Part of a small language model's weights.
Size: MLP 640 squared ReLU, vocabulary 8192.
Architecture: LayerNorm before each block, untied embeddings.
Training: a variant of SOAP for these matrices, 343M tokens, 2617 steps.
Each number is 128 + 32 x the weight over the matrix's rms, rounded and kept within 0 to 255. Layers, rows and columns count from 0. Numbers have three digits each.

# v: layer 7 attention value, 128x160, rms 0.171, rows 14-99, columns 120-159
# o: layer 7 attention output (transposed), 128x160, rms 0.152, rows 14-99, columns 120-159
# q: layer 7 attention query, 128x160, rms 0.102, rows 64-127, columns 120-159
# k: layer 7 attention key, 128x160, rms 0.109, rows 64-127, columns 120-159
v14:100142125139093118115176143163147142084129146047135129123118134139138138114093087149157130072153155138112084090119137142
o14:106118070120132117140130128157155119163156114097161123096152120097089162147101154096111126089151126131172131142147125160
v15:151129084159089167141102122136098106161115110156117153117071132110126103120132099128123135147114166095127164134114160187
o15:129126119105133138129163106130131103186141136165102140099156140118155177155084165114127125141152127130106112166127140089
v16:170153121117157174144114135164130137161152101134161160151139114126081133135089117134106098121154215092134112140122166099
o16:106110142068072167108140126122157116137096122152099130091139115194171136119118158093124102107111143114116161158092172115
v17:101129127177141077142146169181134130145098134126144167138175114132160128111136169140139159117125111122139074092104115117
o17:133125128136136155116099121142132089125152105122151114149133087093096134135133140157136113108087117186153080123094088135
v18:131121103108142157138102111116110108183121145115110174102141092144106077114156135124130126153126159076127153126125140142
o18:112137116152113139152141119204134109149113155108160172112140103120113154108162154148127086142097108115130146090143147132
v19:141135130095090114145109146159107181098114155132134133155115101122121124135104113157138107110150121133100152131139122159
o19:103108131152114146139157089129149125132123145136101116125136074166069092106106141121157156093110126147129163130120128137
v20:114151126123149123145083089160149136106167107111143145143140127194125140085115101114123149139110157111133129095167123133
o20:131145109157105147114152114135096101158140117142116116158078160147125113097185124128158129106129119107142155085123104102
v21:145074061114126130133152118106128062090062137119139102132106131115092122166112144121114167119095148137151133132171151137
o21:089084101119170102130115143105165136133107158074133164090142093168169145154103115121109141158044140123129102136110133115
v22:143153122084159049114114121142129166124130122118151116182108119128135145089094143109132190105143109111104117148132070105
o22:155115115146132142132140164093116136127136073145122126138150098126088095180044141116104201158167076160113140144068105118
v23:127122120115108127120106151166202116151145156169088117160128122149152126113108172147111182125108154124146161062100141159
o23:134178115111138162109157167123151141127110130091133118149101135147153126094120150083135165086144104094125105154147122147
v24:172163136135151169173158098086132154084173099104145091099156113084146157129133136119099115057118202105115115120103162101
o24:133181098161066168128131116116148040138098121143145122132122122144104193127105118117074123087231088129082139140170149091
v25:109150101115125170135179100124128130128143118101156146093125153109152151119120105142140107136124135143152176128121164137
o25:126155120151116117147130106134141108112117142149140119151143133134112114150127146095127137097136115106140145141118146124
v26:153105111094151125128108113110095122120108083150119148137148110100100124117114102093138131140126145106085123122118099127
o26:114069125136125098188128111144123105122147147153157114078136153144107112102128114127130121113111103102118126118118169093
v27:100136128094112134114085112156120109181119133112138136148131146111158151125127097132161143094120137154086157120150142141
o27:136055117111102126125143130135160130133149128105146118104117139101158131097135153093110095148111175110148089115117060165
v28:094128173129111104126156106152131161175091119094157139159124116140138130114151135133111122121133156142114152155100118136
o28:104163127136097113106149121103147141163099161111143127095059120156080099138133140103099166116095145170148130078114123119
v29:091134105144135110143115108169113129102121100123100071102118153127114154119137113136112087111101134101074124144159092167
o29:160126108190071143133137112175169137093148144107159114146096128150168123113149100178168142142159131138087149126132095125
v30:107134095087100162134122156120181132124090122165105182157117174121133122082070093099119140103129107135140140121108136165
o30:138093097127150075108089119096153110121121115144103114154161126110137124128087149137138183121129162127151160105139109143
v31:135119131158124119138082149131107100137121118190138167089128112130109118141147150084143123109125139133170124109143087143
o31:120093123162129142164120109103106097154107105110156103131123121150102127127119113173136103133123141133152121123119114148
v32:107101134138157106134113134133083111148096091136140132100119180082121105095079114176110143127137143106154092069099116121
o32:110145120148114099141158112128104149148124107114147115103137107138139083141163118169136154141124124101105153125102100164
v33:160144139134146153167163134109137073137153161215126133185181137078155130103219112136124102195076157125088119089091162101
o33:129166164095173023147150151119107123129118151097177138138143161111111153092184071124128122164113123121105099106147126150
v34:140121151156137102138115100147098169102147155151129135143103157066140110113159130146125111120132118159121103174103142145
o34:133139139151104092126103105112102101095126109144164072103147136161123139133126075138117141126144143109139129133160186092
v35:085170096123104131115125109126152138109118139146134128089120134106132101135110125124138121165107135122123129119173102073
o35:134149135133111102162122142105127152136127111117116119136143115157113101169127125116165157164148075113135110102126107104
v36:152110124129099118165070122159140123103125128110136151133141119145120128074096168100129127143147161153128121126134096177
o36:138092140157144131127132126118121129142108163150135160148127134174107101116149134081145143126126128134107177174128135102
v37:144126089122158118151101118103108103107170121103108147198121106128120135133146121164122169134138135106124150100079171142
o37:127153116143142105130099109149171146106119088134089150123175126145128177134157115124096151105110115151154152177157162124
v38:142172175144166101114146096123115133161159112127141143116173112167109133097177162158116114126141094115129121125172160096
o38:160192135110129132120136108134124116172132141146172166152141172131080149082163128140174090129160138176093155157116105128
v39:130108129110174127150124141121128116162092130090154140100113149088105138127142140098093112181079140107102129117208111117
o39:102147166153121140115155115145147119132192138127094120137128110102176106101158155186178079162147169115122119107123158077
v40:121093113113176145133157146166152160090101154171135090172119095129084155155113089057137165125123084106049126154114127131
o40:123076129113112130109109139105195123150161149125140130141128121105078130104065096194103089127091078144172121156118151125
v41:116147119131131115116121146132074123165136156153145094125106093155143103138137130109126137148138085116146074118120080145
o41:136122149122112128133111090086135164126134098174138060117124096142135087171191109117120101141140130137107138147139118152
v42:111160142106109120139131136106113153140107114142123105081121146149099130167127171082118116112147105144129120119164145125
o42:125180125121168153149125153151109144158135157124151154110097131158132102149114092104149144107144130115090135170140166134
v43:117142134110198153113171127101068098155116119140129120105144114152128123116113147134137128164116143138128110170117195108
o43:098119138091183140096073109137123181123086093178149124109145098054123100135110119124105092127135153146079124106166125104
v44:111119080130148116132099137143130128088162148085131158130085137147108091116134145086140117092104119100108122149145189127
o44:144043119136125079102118102179153112139118119115122144125156130086108136142108135126111169110157127123134109111099145107
v45:145152142140198139095174159104113110113092102170165109163142116130184108077191153069134115122139106155137090144115189121
o45:125147124090158138120145141067165126120113137149136111132157126136135149165123112121087080153089122167148170126121149146
v46:125106159132082092119095089119125144094123084137137153100083132157101096148112117179127178101160166136141150110125082105
o46:116145128186155104143174118133115132087124101125071143105095112149130127100141129125206122131123099090124104058164115091
v47:111110133081149097111135158126074095137132112141079104132105132163120134114097077106150161089187143104135128197107085139
o47:115097137132122111151096119122133173144149079138132129110141093155092136125103170132110140143150125143138124139122143158
v48:153141136143160164072145133144143170152097169147112103121140111131083105132156148081081141121117105147149116068121157140
o48:117169107112124109114089146132131113119105133105073124086173100147158089093116174106043106132116109126137126140133151131
v49:132114082159120120142125155072136104107158112167077123111112172141089122115127114144142174188110118175105128085134112094
o49:107132154155133128161147102153112195156121092160078096144167151170156131141114147146137125138112118154087132122131101162
v50:084146100101114094115103124138140143157122138150065121140127132135175159106153114119120129136114163151118103138149142154
o50:131118132129107109174099134165133134117172148149091132136158120119139146131094103122113196125146113130122090142151083129
v51:084124098118122127121162114145116134132149105109159094158138130171113138150131133118088168111075142161173123172139109138
o51:146151121148107149116143107130115146111110136142106137165145106132137122124146124116149112122092139152120110169149100070
v52:147131144096124152101101108115184110150168115141131082088167135140124129129140095197208161128122116146099152108121158161
o52:154102106112131153104088138128155122148147136101115135119168103088131210104086145133111086132119078173167126179156120176
v53:144158097117127096087155141140170125125128127143126103099147126133107129132107125130146147167120120164128104124116178086
o53:119149144098178159124105181137119123125065155106121131090163155158069136128133133119127120104138150125151099143116133126
v54:161143140136069155138103162167114159135170161148153164126079155165113118112086127129135135144126158086092102107115087150
o54:170091172135096118141142142197159152186110121142128115098117153067141113149125125142160139155142120144158103156137145152
v55:136100181130113118153141174138140113143109108142140128114099131129176133131144106188104096132095122132101103185099135122
o55:167131127131188147118136167103106124141121145096159121117110151084121131121154110136173143147126113144127118122156115053
v56:138077136153151088148099159147110125137161145091167062114155069143150129113095097086143143110147141119112126121125093141
o56:147132111147148152102130094132140121123096130144134081150151128146133091087196089066131097181132114094129113151168183165
v57:082144074141105128142088119174121168149096135169103075103133139155167113109139137129142133171133133190072132088194102115
o57:114143163121114121147168174141120111115106144077098113157120131109088102203113104085131111190110120119144160134160088149
v58:165127113110110118127129149113126063133134077129173101138091117112148149121112129156087160124146165062131124088143168123
o58:135116141117117129089133093147152127128128096187169130139092129109162119120106138119114119215132102119119154119131143139
v59:125132148115119157101119140163148114094131138170102121107120111141135134140131146130126138137100134140175156099158097119
o59:159093104136192137147151145159136149097145107115114096148123128114153093141118116162091120102126122112148132102152175151
v60:177143087135094125150171096094128132157121135136080113115146150128149139143088100150125148108142126134148127107122156148
o60:132087134127096129155131166127105129144115128136110147140173147126153100108137139090084120117097122125111127101128100152
v61:127152136130130142141116173085131137111143106120126107135123109141165140155106116158075108097137142107095109146127114161
o61:148143111156126127114145070112175097094152085170147124121099116156075106131123114152135077160161094109126107117154148156
v62:099115093123114119120135128122107108149167121121152117177141132116152138129142078134103180154139123096165116162118115159
o62:099099154118183110178107109130109114104161147165177147174108143138106128146147118150120157139101115132147081143131125125
v63:075124161108132127108163136142121107130117078135133131148055144111122102118134132130125143072148127098111092142129141152
o63:126134125114108163136124150125128117131100109140153093150123127131142120146120148138153159194114144187142118137160182149
q64:141114134143090123118136140118127115141139127137113138142116146125164154134131111131124149118121105113101138126144124109
k64:140142118137145138137108132131154141128147123125136144140113122144092100125127127133120167136143126136154125129108145140
q65:133123123137121125109126133119121109127136105124149121132107118130129129125133115134107130114120122100106111121144124137
k65:144127113142122165137095125142142149119150141150111134113144136145131119147108141130154104136133101155159139127099135147
q66:161143140119077109158113135126102111121168138139101105170116127107121168161106100124151156106179105136103097152138134141
k66:125099116164153144113108113146156154127135151138142138120138117163123094142130166154132133108135111164140167120101120133
q67:098129109129163135119121104164158146098113118157124127127146129113119101091118147141141091130109120140156167136100099131
k67:105113118118122104136157142138128113145097151147132170125111160156117127135128144109136135131156119113110145134127150111
q68:158143121134093132165115133115095129142133113122088116186120121107122168152116107134132159130170076135109085189118128135
k68:138102102147147159129100121117117164137173132128115138104149127117142096136117138181158131091092125151107165099132125161
q69:109148128182163159081122132153145118072119132155161181104129122130119099110122134122163098115086194124153168103105119103
k69:122109123116135082132156135132084155136131145137089149122130149128125135153149152135136134119128141125125140119122120129
q70:139151108109097092164140134114085133152147105112091085204161119115132146173126082120113127135191074120110079203177127163
k70:137129131100122133095121119093166110141112129125164119131150097103139152089163123122099115149133123133148095127144094114
q71:106093153140143143107144145114185125109097140129174182055066167178124119125150183122153135164103225131170149000120126104
k71:111154106153082106135138133111091101146128138163141127136152131144110137141127141122146148110167126139111111166128068146
q72:141063136101155139148119147160120147138184181130147131157100140135102118116104182165150065140115141151149090127082116177
k72:161111156156107097079197140197051149111123174122124153142086098133164111145087141115155118100075173103088153145101151131
q73:066081105096119069178132102117138094148147080151153074135069151128101122150199102092183119162216113183121097105161123130
k73:144108135149108165136115069113206143117133117107108140043079149168051180151148083153138167174239142166120212099121122183
q74:152115084075183104082106127099185153157110075097089072141129091104155168205146121165121064130091151068058094191075178058
k74:137216151173136090198146100182166135180121088144167133063095178106131168063147158094164110188178135040142061202094087140
q75:149174132130188149167111125183111123139099106154091145154165168073105094114138125084131077141084156147132175117192095152
k75:085058072117132063133128075102140112051148107126091171156173152075137147090098059095133135139151085138169155111124109136
q76:164089115149121107073175128083181102143132166103115110169092098101171086097060100160084104052092177144147070036140108139
k76:108037179179056105126162142103102073139196190055123121116140088139164143160120077156065173146112107140163117153193179106
q77:140113122118174131098152098136159144158168167118159127114154184175140140187094114123106102136161134133023102148231096174
k77:107062136079182131095065109153107110144197182174113123131129176190156134076062083100093117034177165153052125043175125117
q78:097134151124106120120111145158119105153098088123139139098139100124137139109094127150195138152106162142137117148148114144
k78:127176226140000146067102096110181156156147098147187131135138154146121140101131088121158076111152157124136106175171156158
q79:101089127201189083144151177171159128194137132104137061119094117095152093159094147100139130117070146146094103083188115149
k79:163118123115099047136125170143104121181113084121149104124118119092094080145084149151135163156118184165144037046126139115
q80:121117124131169109129137114130118132119111155126168133152125114134122136141156142126121124117113127121123138126152122144
k80:130159129148134168134104148120108164143108120121132125141147137131152125148105118137133133132122112187145132117120144139
q81:098118120142194134094157119133150133132113125131162126109131131152111099131124164146099105156112139138171160110123112144
k81:129114135087086128147143131129109110148125124114107106105146126082149156125132109077124121135111142119105118139152130119
q82:149123133124133132121124147119132121120158131120163152118136133149130134122155097111118143147133146117153134118136140126
k82:155147129130114127111126123131133144131129133156125087131133118122133124146115115134160133105128142176122105109095085148
q83:136139110100077125164137107141109139141141127124074102185145121095135154141082102126152154094166066121099081191121127132
k83:152137124156161150110117114131127126117151124112126111104129140131122079156158140161118122125102131148118120079118127145
q84:124121167152134141116120163148139129107124133108169158103121139150105143103128148143146129132142165151127126089149132116
k84:136130122115139119138107126124138104117139142148136088138155096080162144129167100130102106166112150121147082156132101138
q85:138135112171146158130095107169152142123137146149150115112113149104134138092137126180143139081105126161125168145110087156
k85:141161145114167121108129097135123129127122152136126129131128081073134144139190125151115116161106114148143127115129125106
q86:096099179169105160091127161111137084094094115102163188084141122185101107091102144085173096118112227116134171063120159094
k86:125159118133110104129142121108136108142120138115118111149113154156138147171123122126111171136169138102138106142128096144
q87:136149082110171126125155102132094176142143152149110104159133138070167124159127085169079137131110032107120112202141081148
k87:086161157148139115148106097135117151126159112181066155120136119129083122200147114173164160103110138174083182113068068157
q88:123165145096078113127060142135173125145133107100084132150094145109120172144132096103101141129190042132109009153174098118
k88:094090169141067084147136151169103132103133122177146144151158092112107106120126150179189092106117137145114077114151119137
q89:102074152077125118136136150102124156092139167127116126188151122128142117155090125130128085128136092100071054162119073130
k89:085169125145085081133072146077120078104163048161165131106129114109133164194159148166210108123205135123141110066126117066
q90:120016157147097038118149153158114120130115143128162124143159128120163037164121132088146110087164142115096101149098143171
k90:154100145092124058134082139127169172136140100102141165152203107061138108131039121120061122152064127130165081105062146075
q91:107113150174119109123161069147095060074149129110072111177127153122001072145170084148175180158096162152150161172125079094
k91:139103142158114113143195092141118101152143133140129141233108184146082051058187134164164194133128106103087169166124098148
q92:229167113169135178160139153165165125204097125161149086122163129145121109179154123097189077105107187101077145133075179134
k92:142081103121145170151120086146122121212088109128124146099165110166116122114067162114102105038135154141065152136115121212
q93:169134131161116090181162134097179076037121154125144166131161096171108120128162139108149125114111159108127142136155158182
k93:198168222098097085106157133128126131172166153150126199145166158207099104184199123014094110099083084035125134166148125116
q94:158145120152190127167142182175058160102154146118075121154089150052112170122104102151170137100101166188128110103154079149
k94:146128140184150092202188128153084117056146138133056127162131145084157120219138087172164115129113052120112149113148084141
q95:128215081113139176107175166143135151183050140108127162145167076165111169183134059038168163071212150125128117230096151138
k95:123204105054156152137105188117139186168046159129118169126193177151149125231070104067103068140140113139140164131134136159
q96:129102166079104141143124118108088148159151062112177143132093123134075126172183127121117064163088087157133117113116183116
k96:086126120120029115125118077229196074168112033124208094133123119132098115098206068188085123131156179139191135080137150075
q97:164140077145134069138115126209112101158150127109158119112135151117151171175086100184079062187099187087094114092121113113
k97:155117120147171071153121179131122059129173144110161064118119123048086132111108116100143129126122093092127117118156113120
q98:143140187198171138125119094116094162180129111090168126132107114148134066127090101065116112125134116059045121128144068147
k98:145168158136122163135111209114113182156127114124165132109089068093154148121137081021103165128106103152118217072099070141
q99:169095130171167119102120066045077120107144116092102135168193141137137028127074097185146112124157116151157128119134116092
k99:137109123129120177081101164081180142125165162141139151134089109082169142070099103068090117147110133144138098159044199119
q100:195113095096167174120107192159172144150139140131098153157113161130146162069052099098132068143160177127114195086106116148
k100:124139154128174110111147147132120134108216162158119112069102127142142128149057100197101116101140100078106107153165127189
q101:160165095112069079080166162147083079198158158097175130111139102159122171106183076148109167094085081125088194175113138096
k101:129122148157098120134098140132095145086164117139150148111143033136116136087169175135064235051186062175122144141128130112
q102:106176156128169128164197167115127125137115193168095136102148062144123118158147155125130129191151137138123129150086138085
k102:106178157092113107231192150110184107123134097184081109098100033200124131167146170089193123168184139125149194047155174091
q103:150125123173102038146101091150167136202086105108126250087135078126157114109105144238168125103114188170097140145129166127
k103:114143093173162133101124187167100119122157124132125158122161101159108106120162137143179170119052146067160091074179113150
q104:038118131134047134168075135136121148157145114167118167063190051143125063191119119174113105119113090152160139054125073107
k104:078102130132100141153092119072107156133049139165080106132130098135110122093158161084098107127137116141079083092176136099
q105:161201126169147126112172142144042115128138128058105157119067146077081121136086137171175169173125154142156151126071097103
k105:115157147080139111136175167147080146149133141088087134078175086084104117112191143175123104122138140173102146180128122125
q106:142160096113066099095133068069121119144115107163172114144158033124107182134173140115107110121091127111193061157131138119
k106:138185137122137122121153129175150126099093148154173115111155091180092170167130120156087118170093102136169070187092161103
q107:175100122098073149061129150094163097123062184144134132108091110119089077148120125090115074101132125114141137111050125130
k107:126144078107093121144057113136129103113021201123092197076077099187141073077222171135102165100091153106150076103156104214
q108:128184142177127095109188089182134124082141084133147091179072132171099197214106107115105167172132090134108148116178107180
k108:121125125165124084115178068187162099147164144143171176123153139108059102169157153119128196223141094145113174158127206146
q109:166119119107133170179173109066159179165096121131089120070124105130255154100179130095168181179165161086133122051202129112
k109:157097095113136132089187082136143099147137085094115175116094094136199110158181156085124153166200161127125157073076064104
q110:115148128098070118144140098145100076109111138162130109096186099122152130086062214065105106110193129178105083128182147119
k110:133158100081008121131142143193180062146147133079104158113122131102160219111066106068156146161180083132198104140156157045
q111:227143153133082167154111124127114085086103124151159143054132123166089151097030171170133085082130095117105118155172212105
k111:164138149049077100171100078114049098111133164163158092178118117142088112157089109155203155178124130104069083155112159145
q112:107111108111115024109090168166103164096177129148157177159147102127211161168096071087183094066180177144176136159143115064
k112:074081078180089145062115157164084092071159170094122172182119112131096184166103147050164120187170170183146142150174134164
q113:109101142089109148062127073113156118211121129128076183170187161117172158124143179038135126125170174086108103108112203144
k113:126070161196138148102048103109163132117100155201087136049177139168130133124097165079088056106135146115101168150145187094
q114:149171118130126144137164176080144125134112116137163177041113104149168097092107120134158140114149140086093139103126170126
k114:129193103099110164130025170156135099113159122056159114069193188131133103117093122152098108147174164080063140124149191085
q115:137144168114093134015137111085140093081141110144134168106101076167132185153182110076121122149080139123043165129153140097
k115:110135135113141188099175101080122142103089069155192116173092117166087150168145068093127118172061108101067119119158143092
q116:054129178108177077099122147145181164127115050150143104134144187076099148137100126118108088162166099172166053095124110201
k116:160099171118160155119088150200134125069085072107155111148141163033071136140100114182146091111100163149150078137163131123
q117:156066165090109116149134108139106095175179164134099110071169090114061194126116169107118160097157162135200096121139109182
k117:168072134116133141135068109129151104157136128139155198071163131070048165126126158163112192118102104143149090084117084126
q118:144113101056121087162158153136166104139103115112113077037101072153103109134073145098122184143107148165094104104093124161
k118:070092119166072173119169130121135184184107202084090104129141113229121126117066156108141207129187191188106185137078138142
q119:097092099069159069094113113115107149146176189166163132147112101101089130122093149171109079050101146123087087082108169106
k119:146055160105143125083162085132143117091153157165082071104130069105119094161113207085044134089048147090085137108162157101
q120:103139212128094160129096091130137089123150101172104079131136047112084136168153144071168161172120098127052062091165174147
k120:155123165063088060168099076128160048150077149076102118099126170078010134145050116106152155113151136154085081112084116099
q121:118140142135132082100164127173072105101209067184097122119109146130131103096075105091165143185102068132127128112130158091
k121:087135185133134135083104171127072124105168052046132108100117165126144122122086077090163152216047105145164095131111147133
q122:153077073170086126098171153159112147120110206085140126112100196078087115058165215120188097136135143137152094150143104148
k122:124165046120082126118143084124128118137142135134228141182185032104089111101107165216134113146099102147151172171147092134
q123:160095109120092062166046148136108110104133156131123168134123141121142128131145161113072116142169128118106066111146130135
k123:158118148122109042097162145094121134142114085110155076144157118148172131096108123082071105124149095092167041147123109147
q124:152136168179115116063104112111140108145083095134154097120084152082060093098131116158162151225125139121120159126194166126
k124:207177175165094109048124161064130086058077127087140149090043137163051135144100114168147151175076181138140206091164151117
q125:184160115103147158133166120154063114085070094104142141103174077074160110186151144189135132095122176083143051142122085104
k125:143159132105193209136243139158144138166167106121134065164114048156122089124117121109135212130111177175142125169127137101
q126:158112066131178085104122200057096134112122174224111152127177197065117137181094054137160150170128146156122123109101172196
k126:121136122135114094163129140120057128174133181155140170091149145067100136127155119140095174100167148184160130160164090108
q127:114108154174120073082152145139128160113148152085093138116085162152236125141049122145072138116129172070117172101110211111
k127:073124189132063070137077108180149179077120058127144169130129061168184141127095118143113128142087104064170171166131116167
v64:126126165145092183112165088092039106092133094171140173246160162110086075143108187167142199150121118098103111146123124115
o64:153070071169143157161122172160176143071082216138120115083146159128135166140141067062183090162194110103097150156132112161
v65:116063050086120166162091117062139117116107098169173123152175119119146211095150213196135133135101131134137206142118113102
o65:130142183153111115106156167182129136019097114081142088087114184132091104143161150145116089101132146169109063092094170102
v66:117135124070063165193097131150103162125100216092108123118090204067140137105116102092153132129155182175212174113107095067
o66:127109072128139140153138138163101099161114118146122185208208143133116121130117105117107071099135123164104131121161089104
v67:124196123122126092125120153164171084173114109174170091094114124075139114113058107119143147140164122231072095112123100094
o67:107127147065122149142132188069050158132096150147096116124112118170140093148140084100180174063048119099139212102099113113
v68:156118161063115074027150094118098126154209112147118122142093144134076160112130089109076195025133153114255118115111131132
o68:143107122161205174201146178172094130183079198062068143107065086142131154107103167189175070177167116142121167106129139107
v69:015181146109087147113115193081082088113100135156156149143107124111097226082208146104146136039106155150132123208129143162
o69:072178101145191108130086148203149180089103134084108128149111093172134142096197142157126034093051112180212152103107035070
v70:155132153138126150229184190120173121013118089121110085154150240102132132103137115155064189087131142088133148129168115171
o70:126094146178113082132082152146116062088147179156174134158132078255159152139139170124113122253103063181117138078106144107
v71:117111144155115160163164098162128123084132179147148091130129058132125161157181168176106118126070120070108089122140116148
o71:162171097183100086092128078082146136161185134138207119205095183111166154163107159061136193123203113082131125059154150057
v72:136116188100157152103134162149140200101168154206147111162080059074121062128088146187078084108120102150126093112195034150
o72:075158160111139145125130149103123039067174170118027125118062146128225135122170105126093151142098131157144131075111086138
v73:153175114057093136094082106138161167132074155194150162135117121075141114083143138138129131183168073126107097083089192144
o73:079121057117103069132162128098153143179084112089095086107098127140181089176109124156136121151127104085160124113063168110
v74:145149122104103053107103134209105111088142070072035107140156166130076052080154162165161076140125077115163143101113100129
o74:138106140118130120158160170101080105109177147083167125126113081117118088112104123104094135135173151143152167130129220084
v75:089120145110124138178118027140203147134112153060148185131132159043130068146149172110117132113136103095146107158148150131
o75:142057101184184116107088105133209186077116087165096011106151123146098086096091124132116185111085142156142106068093086085
v76:201106132083136099133089130138121101136125090207144087137082140181147103108068086126118096097084127126117141151108206188
o76:070180221161139042186158188092197147114119108139069089122131105080090148140085226148173112152056196115155117148117163138
v77:105122153175120144151164187137132078139121144039106173122177098137101123156115109181139130050123152211090112181063158108
o77:139133137142122095131129102124206194159117121119121152103164129088172116150139096116063075125187159101100088189094078250
v78:182201155008126098175118154185112103141083115126175118142177123135177174117131164141111139132123106105110170118109100126
o78:000202082166146135137090139093094200105146126118186071110061152157210108135129143140116123137082140155092115160121129105
v79:092063137117168099115137113103194179138132152082167132117122140119140139113067053134105103075192094121145110048166164157
o79:099117076118082107145132153111146105126123123190152101086168067095142140166089096138161094230145127109134159168146118136
v80:148046159096188164079108186196161134097122133073147110132118159138110107180183111103200126111159217099110143139164160181
o80:139143085196167149050109163119131073108091086137149201178064157064088179128097139088096100123152078146095122091130055112
v81:157084112104075140151094108192159162176134141164168169194134116164144123135130110099170140103162083142179114142172106059
o81:100171139146168160082108069079177112093121163070138085129086123078118146116150166128182121118136159153113158079156123138
v82:216136148149137159148115085137096212150089157081142078111130134139130190087069235113069109100185150115167103172121140195
o82:148196114166085131178171127143089102149126100130107117133142137137155105107074158145177097145068098088134143078134097135
v83:149113125160151191149108121188123092065156155076121164051122105145071155118122120061169165146128145123052088107102118115
o83:155130105233111045131188134112101122121063181146180174170119124070128114114170131171095118031075128075150081133098104154
v84:124096151162161087095063172129091103117107033112133172083079095164098077114122119210168142153106149202135117082106179161
o84:105201074112166135137135144111139139152106112173097099091128126129126144064153146109099114139095091073110175150187143135
v85:131117111091054135103128115162139206132132140171048159155090107089102123176049207138101087196107082100080161156158099164
o85:125061127086194055158166146130086067062202112145131149141088201071116137107140164189139124175157123136153114103148155106
v86:107135131138193135175142145094159095163147193115147056109169080129161083026111116099129179107080112139072079123155168093
o86:164103092166119142156084093149141145132093129141166198049150142119110122142150170081157147120182113118081111100079139128
v87:080217121152190098084075160138137125180104154158094107160050115155146244140131160150104148107098055112151175098040164142
o87:154140133112076129101091092077161150152121079050150100081162192138153107121161118138221046146145142098099155132065108104
v88:091143179092164089124085105103149121013131129153129149116129101138128131104137161156174109110156094083117120053141133078
o88:116146044150129159061172133139114100114124133175110107090072194148155070123094172062102099098153176134163145147101194160
v89:150119121186103174138155139104110139106000115079135044119181161140141151165130142129083150158221052118179024105049088178
o89:155157125160121078159190146102154129086160084124122196142158103116153146122122067059149146157128175113108167097139132105
v90:138175113103182145121147119116177152088116109099203235099106150184164161118116126076095184119126149161200114170142156068
o90:170108149097131168118086116070097097141126134182077068082165096111114097118139077167155102199119126173099096093117099142
v91:096130110087154150122155196073145142060085117112099176145164141137132077066139181077143122120161121138175110089149060184
o91:106105106150086118066133119138133074132146185136097079122105201145209117090073138188059156135178190129134115119093121095
v92:170094133148113127158183106100112213097108140088131168151101134182118122129058147113114158085090147166124138092080154106
o92:212134199128118144105160088182112135154134108069058113132181134134131147074192125119133131144143115143110103157113090132
v93:138160088149114102128087145110115169180160079085137103142109140097075156075154088056097015133133165113113158109125097128
o93:133120176121116120108183130128186088175142135125136197178178088127167148156172175148098157173139206086161166084105169093
v94:107171121134250094220102141081136150120134159138140151106116176091147067097156104121081100126118160156171141116064136105
o94:134137056155176108101126074156180118137173104160146093185080104141138134194188102136214111136134144133143089122117094127
v95:152191087112154132055165142102106169168114139121129077119178142169168154104124113173104137110189164113101156164171055088
o95:152177221169187142176090081149100099165111076115216154123071198083123130119108094166079119185080073135088119083117143089
v96:139119120133137100157088109145084088186115156101116109052134100104148071183114070062121144138112084223085148174201194093
o96:148132118173071148141092088122125135108196137134120149189121150113137165142074120113136167182160199132210160144140156142
v97:172120116147036135137080175117169099062160124133087117144116157188099119160059113128083149151080096247107103137168097166
o97:120114098078119083149070149129068179141149136147165120058201136137043193129076123125148166121110089103138117188093090074
v98:137176175127069104142174131099100082097141178181202163050167112095183156130127136093211110098084179159103133132157097188
o98:116141174073153136130106140113142090142062085108217088133142123167079103125112127134106150169192148141177158132189127107
v99:152214113209226118144114105114136097175116151147083165129178040089161159177067079065095117151150135086157087106151127171
o99:107109121151063143124028158076151129061155128059144174066114122135142159136144140155138168180196184093111123083152148127